config.yaml
d_mlp: 256
norm: "layernorm"
qk_norm: false
parallel_block: false
optimizer: "muon_variant"
lr_mult_o: 1.5
lr_head: 0.0129
batch_tokens: 32768
doc_mask: true
Each number is 50 + 15 x the weight over the matrix's rms, rounded and kept within 0 to 99. Layers, rows and columns count from 0.

# layer 3 attention value, 64x64, rms 0.162, rows 0-63, columns 0-63
40 39 66 44 65 49 63 63 59 47 44 38 47 44 57 52 45 33 32 49 66 57 59 28 43 47 42 49 53 36 48 16 25 58 69 35 71 63 28 60 67 49 48 62 51 68 37 21 65 39 36 37 37 57 62 62 28 47 83 50 57 60 57 39
48 71 32 62 45 60 41 61 66 54 32 70 55 38 26 47 42 36 73 30 47 48 52 59 59 49 66 73 29 47 38 24 50 54 35 30 58 42 53 28 49 73 58 54 41 59 50 50 54 64 58 59 52 43 31 40 61 52 42 62 61 57 54 33
33 77 59 69 41 32 45 48 40 40 35 36 69 38 32 50 61 34 47 74 47 62 37 61 38 38 73 52 56 17 51 42 76 63 42 17 67 38 70 40 57 68 67 48 63 37 60 29 64 52 71 41 37 49 40 72 65 51 64 33 51 37 17 52
52 40 69 62 77 67 44 66 68 42 57 52 38 52 63 28 69 30 12 59 57 69 71 43 60 61 50 15 41 39 33 41 45 79 29 78 45 76 27 69 44 27 37 36 42 41 65 63 61 28 44 56 44 48 59 32 83 58 55 32 16 34 52 86
30 64 48 64 58 40 62 67 75 56 71 84 29 42 57 00 37 43 35 71 63 69 58 54 70 46 56 37 51 46 60 53 47 34 38 40 18 41 54 34 57 56 43 24 35 66 69 29 56 45 55 83 37 35 28 38 57 42 33 44 53 54 51 61
51 62 54 31 44 43 45 61 40 48 62 64 56 33 28 56 63 66 55 56 32 57 47 44 53 39 52 30 42 55 60 65 56 42 32 73 72 33 62 40 41 40 41 27 53 68 70 58 65 51 52 66 64 28 32 41 44 44 38 58 38 46 48 50
39 71 49 35 41 67 57 67 67 62 57 54 42 14 47 53 60 38 33 75 51 84 44 61 42 55 51 25 59 30 59 55 86 53 21 71 34 37 58 42 39 14 46 19 50 44 65 36 68 43 40 68 25 35 61 24 84 75 40 57 47 44 38 80
54 69 57 52 49 53 34 86 54 25 64 55 57 07 32 65 78 01 29 76 50 70 77 43 54 35 65 23 48 22 36 35 81 64 33 62 69 31 50 58 55 55 52 18 35 19 76 30 64 46 78 52 55 44 38 48 70 70 56 39 61 37 27 82
59 64 46 64 53 35 31 46 46 33 47 48 47 56 39 44 39 71 59 46 39 49 33 49 57 55 40 74 65 50 45 51 69 48 30 45 67 69 51 33 46 55 54 62 62 54 35 61 42 45 51 38 50 72 57 40 45 36 33 57 56 52 52 31
68 25 23 42 22 71 42 07 63 39 53 54 53 53 46 65 17 61 64 42 42 28 38 72 19 52 56 47 58 52 70 48 47 46 58 24 32 34 79 63 50 62 62 66 47 48 53 51 52 81 44 54 55 50 77 46 22 55 42 52 53 68 60 43
39 65 53 35 42 18 50 60 63 60 52 44 53 25 48 50 53 42 82 31 47 52 40 57 51 39 42 64 72 23 58 40 46 29 52 56 36 52 65 37 21 68 75 36 69 64 45 55 50 52 50 37 74 55 52 54 66 49 70 53 73 35 36 45
54 50 51 38 40 58 46 41 56 22 45 04 45 29 44 51 70 53 44 51 36 36 48 55 71 44 51 63 47 24 54 50 51 36 86 54 72 47 38 39 53 65 36 58 48 59 37 39 55 51 55 33 54 49 63 49 53 44 57 64 74 48 29 32
20 70 22 66 46 23 58 42 77 60 78 80 43 63 36 64 27 47 62 12 24 50 54 63 50 51 42 78 62 53 44 45 54 52 40 44 53 37 54 57 31 79 72 68 51 50 18 70 51 44 59 61 49 39 24 60 43 62 22 43 48 62 90 35
37 79 44 78 41 35 56 39 48 73 49 29 49 54 42 55 48 57 81 64 44 45 41 38 50 56 44 81 45 33 49 57 34 53 46 49 54 63 42 30 44 66 58 37 67 44 53 58 42 41 58 46 38 70 26 46 56 58 56 55 62 36 39 25
43 27 95 53 90 77 55 61 75 43 44 46 44 64 91 21 47 27 11 62 69 65 70 35 78 53 65 32 54 38 53 63 25 77 57 68 56 48 34 48 33 14 32 32 32 46 78 60 66 32 37 49 40 47 66 49 60 41 52 21 15 59 39 51
46 32 69 61 67 56 43 69 77 54 65 72 51 48 55 45 54 37 39 69 50 54 55 55 55 44 58 33 42 40 37 55 31 64 28 53 49 47 51 47 44 46 50 40 60 39 63 49 53 25 53 60 46 50 34 30 61 40 47 48 43 62 45 58
37 57 68 66 80 56 42 61 54 36 44 57 41 44 60 34 66 23 38 79 68 82 50 39 54 57 45 39 57 20 36 68 46 75 36 72 51 48 49 58 63 21 41 33 36 62 75 39 74 32 60 50 15 37 46 38 39 55 56 54 30 58 53 53
52 55 74 51 38 45 31 84 54 49 51 27 39 16 63 68 83 15 32 65 85 69 54 32 40 41 54 20 56 28 33 57 65 55 53 67 92 33 43 57 48 34 62 12 47 46 74 61 72 62 71 28 38 52 54 39 66 52 62 54 41 33 21 48
56 22 63 34 42 70 62 30 42 56 59 33 62 47 55 67 59 60 26 56 54 30 55 61 48 58 64 65 41 71 63 73 29 62 61 19 41 65 33 48 41 45 50 54 57 44 33 40 32 50 09 32 41 60 66 45 49 57 64 49 51 57 61 63
31 44 47 52 70 59 90 80 88 72 99 99 45 67 76 17 64 53 00 46 63 70 92 37 83 38 32 20 38 67 63 75 06 62 54 83 52 12 29 71 65 45 30 19 10 56 63 51 56 54 47 99 11 02 00 31 49 62 00 44 00 09 96 81
46 34 45 51 60 28 51 38 40 50 44 56 52 74 77 33 48 65 88 36 47 29 41 74 64 59 33 71 64 52 66 71 38 45 89 18 39 58 58 58 32 51 25 92 62 78 38 49 41 37 52 29 27 73 55 50 37 33 67 34 59 51 36 20
58 43 31 61 45 52 58 30 79 44 65 41 40 59 59 43 26 48 39 63 52 50 67 64 50 49 48 52 68 55 49 34 43 46 64 45 32 51 47 40 47 44 46 67 55 54 43 46 45 41 63 44 48 82 65 38 47 38 43 37 41 68 53 51
53 71 51 61 48 30 32 42 31 71 40 42 25 55 60 51 58 43 76 34 54 36 51 43 57 63 54 87 61 59 26 50 69 35 50 65 45 50 52 60 44 72 76 35 63 49 50 38 42 47 41 41 67 55 32 50 31 41 63 33 75 61 35 13
36 54 62 40 66 45 54 71 55 47 35 30 48 41 51 45 61 22 50 61 63 71 59 57 70 39 47 46 66 41 52 43 60 45 55 54 41 24 64 38 67 34 43 35 63 46 47 35 56 36 69 23 42 41 52 55 79 53 27 31 68 57 37 68
56 35 56 34 57 49 46 28 63 46 44 39 47 59 69 10 32 70 34 52 59 44 50 49 82 52 55 41 47 70 62 31 31 67 58 77 62 48 43 44 63 51 28 43 57 61 45 61 45 51 31 57 42 28 63 38 48 36 33 37 39 80 53 58
71 54 38 52 36 39 50 43 31 35 63 58 59 32 48 50 44 47 59 47 48 35 54 53 31 53 39 28 32 68 62 41 63 44 41 80 64 34 87 36 73 49 20 39 39 80 86 74 49 63 68 62 63 51 42 44 41 67 33 56 37 45 50 58
50 52 60 68 42 58 33 37 37 31 48 52 36 48 28 48 36 38 56 68 42 62 26 30 56 63 43 58 40 43 54 73 46 68 26 60 58 50 72 28 97 53 55 36 57 44 61 51 58 52 63 47 62 52 54 43 48 47 58 71 56 45 38 44
60 22 58 36 54 72 34 24 49 44 32 39 37 60 54 57 69 48 29 45 46 42 64 55 68 46 58 48 52 61 54 52 22 48 72 47 63 48 39 58 50 48 29 63 55 85 41 52 74 39 34 26 61 60 72 31 39 26 67 46 30 69 59 48
57 44 42 47 48 74 34 34 69 42 44 24 66 51 44 51 38 37 74 34 47 34 59 49 54 44 55 58 52 41 52 54 55 50 60 22 54 44 51 43 42 65 83 50 57 26 33 73 49 65 60 23 52 74 60 45 44 52 55 29 73 46 49 46
62 55 50 77 59 56 47 59 57 47 52 51 37 24 46 44 72 45 41 56 55 58 57 74 31 50 55 43 41 47 41 43 43 64 34 50 66 37 63 48 53 42 56 42 49 80 80 55 52 44 46 73 52 35 32 24 49 33 39 51 42 65 57 47
48 45 70 62 58 50 51 58 51 61 70 90 70 63 61 40 58 59 33 56 34 23 43 57 44 57 54 52 34 54 40 70 65 53 35 49 62 51 38 45 36 57 36 64 52 42 36 54 44 32 37 57 42 68 23 43 44 46 64 52 39 53 37 46
49 60 52 46 39 35 54 35 33 51 54 38 82 55 16 51 44 70 93 52 38 11 47 75 45 46 53 74 68 43 66 63 72 32 46 38 50 51 72 22 29 54 52 57 69 74 47 42 45 36 55 13 66 72 45 64 34 41 35 35 58 63 38 12
77 58 30 34 58 72 55 62 27 22 57 65 54 17 38 83 44 28 21 81 56 40 65 38 54 53 79 45 25 79 24 58 32 57 42 71 46 42 65 57 54 16 51 29 13 49 63 56 33 87 47 69 65 09 68 60 46 67 47 61 42 58 65 78
53 65 39 61 53 42 36 44 46 30 49 68 43 50 54 61 71 56 38 55 14 40 35 52 57 59 37 58 55 37 40 56 70 33 44 74 62 44 58 46 49 45 22 61 63 58 47 49 57 46 63 43 47 45 38 63 71 69 38 49 42 49 47 55
52 64 52 32 50 47 43 55 44 51 35 56 63 48 46 42 47 59 54 47 52 53 53 39 76 42 51 44 45 38 54 37 58 53 54 75 59 40 42 62 44 60 44 42 38 23 41 59 48 59 48 63 56 23 53 63 55 53 48 49 70 51 42 63
51 51 43 43 43 63 61 44 50 52 66 24 43 51 48 40 55 53 35 63 58 21 65 53 60 59 54 45 51 49 46 62 66 30 76 55 44 56 31 57 48 41 48 44 45 57 40 29 49 49 51 32 40 44 59 68 48 53 44 35 55 54 41 32
66 37 72 60 70 72 63 84 79 36 72 29 38 15 49 47 85 20 00 99 59 90 73 32 51 61 34 31 46 44 37 66 13 99 48 99 82 35 22 44 73 00 50 19 39 42 59 38 47 44 52 57 36 33 42 23 64 55 57 48 37 36 30 71
50 38 67 39 82 65 46 62 39 63 54 37 44 58 79 69 50 32 43 70 58 73 77 17 52 34 38 36 68 55 54 57 38 73 54 69 53 42 40 74 34 23 37 27 49 45 66 48 75 20 38 62 56 58 61 23 19 33 66 37 32 51 31 48
47 38 76 55 60 51 59 61 38 42 65 30 68 29 66 51 44 41 52 43 60 42 58 39 39 56 29 48 52 34 55 45 62 63 44 37 63 67 48 49 60 35 39 46 64 63 59 52 51 18 39 26 37 73 51 55 43 73 64 43 54 53 48 52
52 35 55 38 25 47 33 43 33 39 29 31 69 40 32 60 23 72 91 47 27 39 36 58 59 56 53 74 48 57 54 37 51 44 43 22 31 53 59 42 34 72 33 51 84 47 27 55 46 47 42 24 53 43 58 59 82 89 39 62 77 77 20 55
44 83 37 65 58 51 64 53 69 75 42 66 60 32 50 46 55 40 63 54 38 49 40 59 47 47 39 52 40 18 63 38 51 60 40 59 73 21 63 22 54 34 48 51 59 43 59 54 44 41 59 61 35 51 27 44 68 46 53 32 60 43 45 52
46 51 53 62 27 49 52 33 39 63 35 22 41 34 39 48 70 38 63 38 70 40 40 69 46 61 38 58 41 39 70 63 61 62 69 36 74 38 34 35 76 56 53 57 41 44 32 65 36 50 52 18 44 67 59 42 53 42 64 56 76 50 53 43
29 61 60 34 41 53 57 55 48 46 66 48 58 41 41 52 42 35 49 57 10 63 37 42 52 49 71 25 22 42 70 79 66 43 49 42 57 34 72 31 41 53 53 37 41 45 62 72 62 53 64 61 43 52 41 37 74 68 59 53 47 26 34 56
37 49 35 54 62 36 54 53 58 64 54 58 47 82 52 40 56 67 63 52 61 51 28 53 45 51 35 57 72 62 53 54 71 49 49 36 54 78 37 35 55 35 55 71 65 60 20 27 34 41 56 37 42 80 49 48 38 31 47 37 44 66 69 34
55 56 34 56 59 53 43 25 47 49 42 46 59 68 70 51 32 79 53 40 32 26 31 47 51 43 49 69 68 40 50 53 49 38 53 45 47 57 72 58 26 61 69 54 74 57 45 63 47 60 36 57 61 42 59 68 44 49 51 32 41 44 49 40
30 57 61 42 76 46 65 71 70 38 72 59 50 65 49 18 45 60 47 41 45 61 46 43 64 45 41 29 59 22 59 55 74 43 46 57 59 59 52 46 52 31 58 55 45 43 61 30 56 36 62 67 45 43 39 66 34 28 37 28 46 43 64 33
48 68 46 62 29 55 32 39 47 36 58 67 48 41 46 64 54 28 13 51 53 37 58 61 49 53 67 61 38 58 30 34 90 50 36 46 72 19 58 47 60 88 46 35 51 46 48 41 61 62 53 57 50 51 28 48 37 53 50 56 37 76 47 56
27 55 65 61 52 31 62 70 63 73 58 56 44 55 53 47 58 53 61 36 73 44 47 50 40 47 24 33 49 26 52 34 59 49 39 75 70 50 40 45 66 43 36 46 64 38 64 54 49 18 61 48 38 47 30 64 53 40 26 52 55 63 68 36
54 37 57 45 51 68 65 73 68 44 75 54 46 39 43 59 57 37 00 68 47 72 64 43 29 56 42 11 36 64 47 46 42 73 37 87 78 25 49 51 66 18 44 28 46 51 60 45 55 53 49 77 50 23 38 43 59 58 34 50 21 52 52 70
62 66 21 37 25 35 39 24 53 69 42 48 64 50 21 25 27 73 93 30 44 22 30 56 55 54 65 58 42 65 54 39 71 31 45 37 49 63 59 26 55 74 92 59 61 54 22 61 24 75 51 31 57 64 54 46 43 45 55 32 79 52 58 37
45 60 41 46 54 49 55 31 67 74 33 32 64 84 46 50 35 51 69 62 66 32 44 65 24 57 56 60 73 40 45 37 48 47 56 61 23 51 65 57 26 56 86 48 70 37 46 37 50 70 47 41 48 46 64 78 40 41 50 31 55 55 39 23
68 43 48 49 46 63 34 43 49 62 28 30 59 38 35 57 73 63 65 51 51 30 46 69 40 50 58 52 41 42 34 52 43 40 53 48 53 56 53 57 45 55 72 58 69 66 45 50 53 50 42 36 50 45 53 42 49 43 62 52 70 49 40 37
63 54 24 17 54 70 55 19 18 39 42 35 78 52 45 55 39 72 56 45 38 36 45 41 53 44 49 49 42 70 68 52 64 54 54 51 43 63 72 45 56 44 52 49 49 57 47 51 40 70 33 69 70 43 68 59 22 55 68 35 43 38 62 73
48 68 38 36 35 25 52 39 42 51 65 93 68 40 23 47 52 52 33 88 44 33 33 63 54 53 75 31 33 50 44 66 53 45 27 81 37 51 72 46 47 52 51 34 37 43 51 50 39 69 54 59 54 26 51 63 58 62 59 50 41 48 56 83
65 57 43 46 43 58 36 50 24 31 57 44 76 16 46 47 55 46 51 58 66 35 62 46 49 42 52 26 38 43 52 53 76 71 49 46 74 43 58 75 56 57 47 29 22 52 58 83 55 72 52 48 48 40 63 38 40 72 64 45 48 31 45 82
45 57 39 69 39 25 49 37 25 70 59 61 40 83 30 57 20 60 73 21 37 29 42 40 46 55 49 64 46 86 44 54 54 35 29 46 54 65 78 36 62 66 72 51 73 63 43 71 37 46 62 46 95 65 37 66 45 38 38 39 48 45 63 23
31 64 58 71 62 69 52 51 42 42 39 16 38 64 51 44 57 42 35 57 33 58 43 43 52 50 54 50 37 29 42 57 66 52 64 40 71 54 54 51 60 63 60 50 58 50 56 47 66 37 61 68 54 49 43 56 57 32 67 49 54 32 25 26
52 28 78 45 37 48 67 60 46 52 50 44 57 63 51 44 66 55 18 52 72 72 74 69 39 44 46 35 63 58 52 46 49 51 61 62 26 43 29 67 49 46 29 62 36 41 54 36 61 40 49 53 50 53 53 58 53 41 44 67 25 31 31 63
62 49 29 53 47 64 42 53 59 50 55 54 49 37 47 31 36 47 59 62 43 44 48 56 58 52 49 63 51 58 45 58 56 46 56 27 27 44 49 45 48 62 69 48 55 48 23 41 42 65 51 53 61 49 55 39 60 47 65 47 80 47 23 57
53 76 26 49 59 67 47 43 23 35 41 11 88 52 26 82 35 54 68 81 57 23 43 59 31 52 43 80 42 51 19 49 55 71 37 40 47 77 65 44 23 58 52 49 69 60 35 83 46 57 47 48 32 70 73 35 35 45 63 86 41 42 38 43
32 46 65 45 43 66 56 70 69 37 52 67 52 35 52 57 53 17 21 62 61 60 42 64 39 52 54 33 36 38 31 52 51 54 40 74 52 06 75 36 62 45 45 26 59 55 68 43 73 63 65 60 40 22 33 59 65 58 53 71 24 62 37 64
49 25 44 45 49 56 58 46 76 49 80 31 43 42 68 44 58 51 28 66 65 24 58 58 64 34 38 33 39 33 65 38 21 47 76 41 55 52 46 60 72 74 24 44 59 53 50 35 46 39 49 58 37 50 52 27 49 39 41 59 70 50 52 58
46 57 43 49 42 22 53 87 68 61 75 99 44 29 48 50 59 35 43 70 42 60 40 49 35 59 49 17 49 44 48 48 52 69 42 69 69 27 47 75 41 32 41 49 36 43 47 39 58 68 62 61 27 15 41 57 79 76 52 43 44 42 29 61
78 24 66 52 51 57 49 44 49 34 57 74 49 39 48 39 58 68 08 46 57 56 53 34 40 62 44 49 48 66 33 52 24 51 31 68 55 71 31 63 82 38 63 52 37 74 45 39 42 59 18 53 46 40 46 48 16 64 57 67 30 55 87 63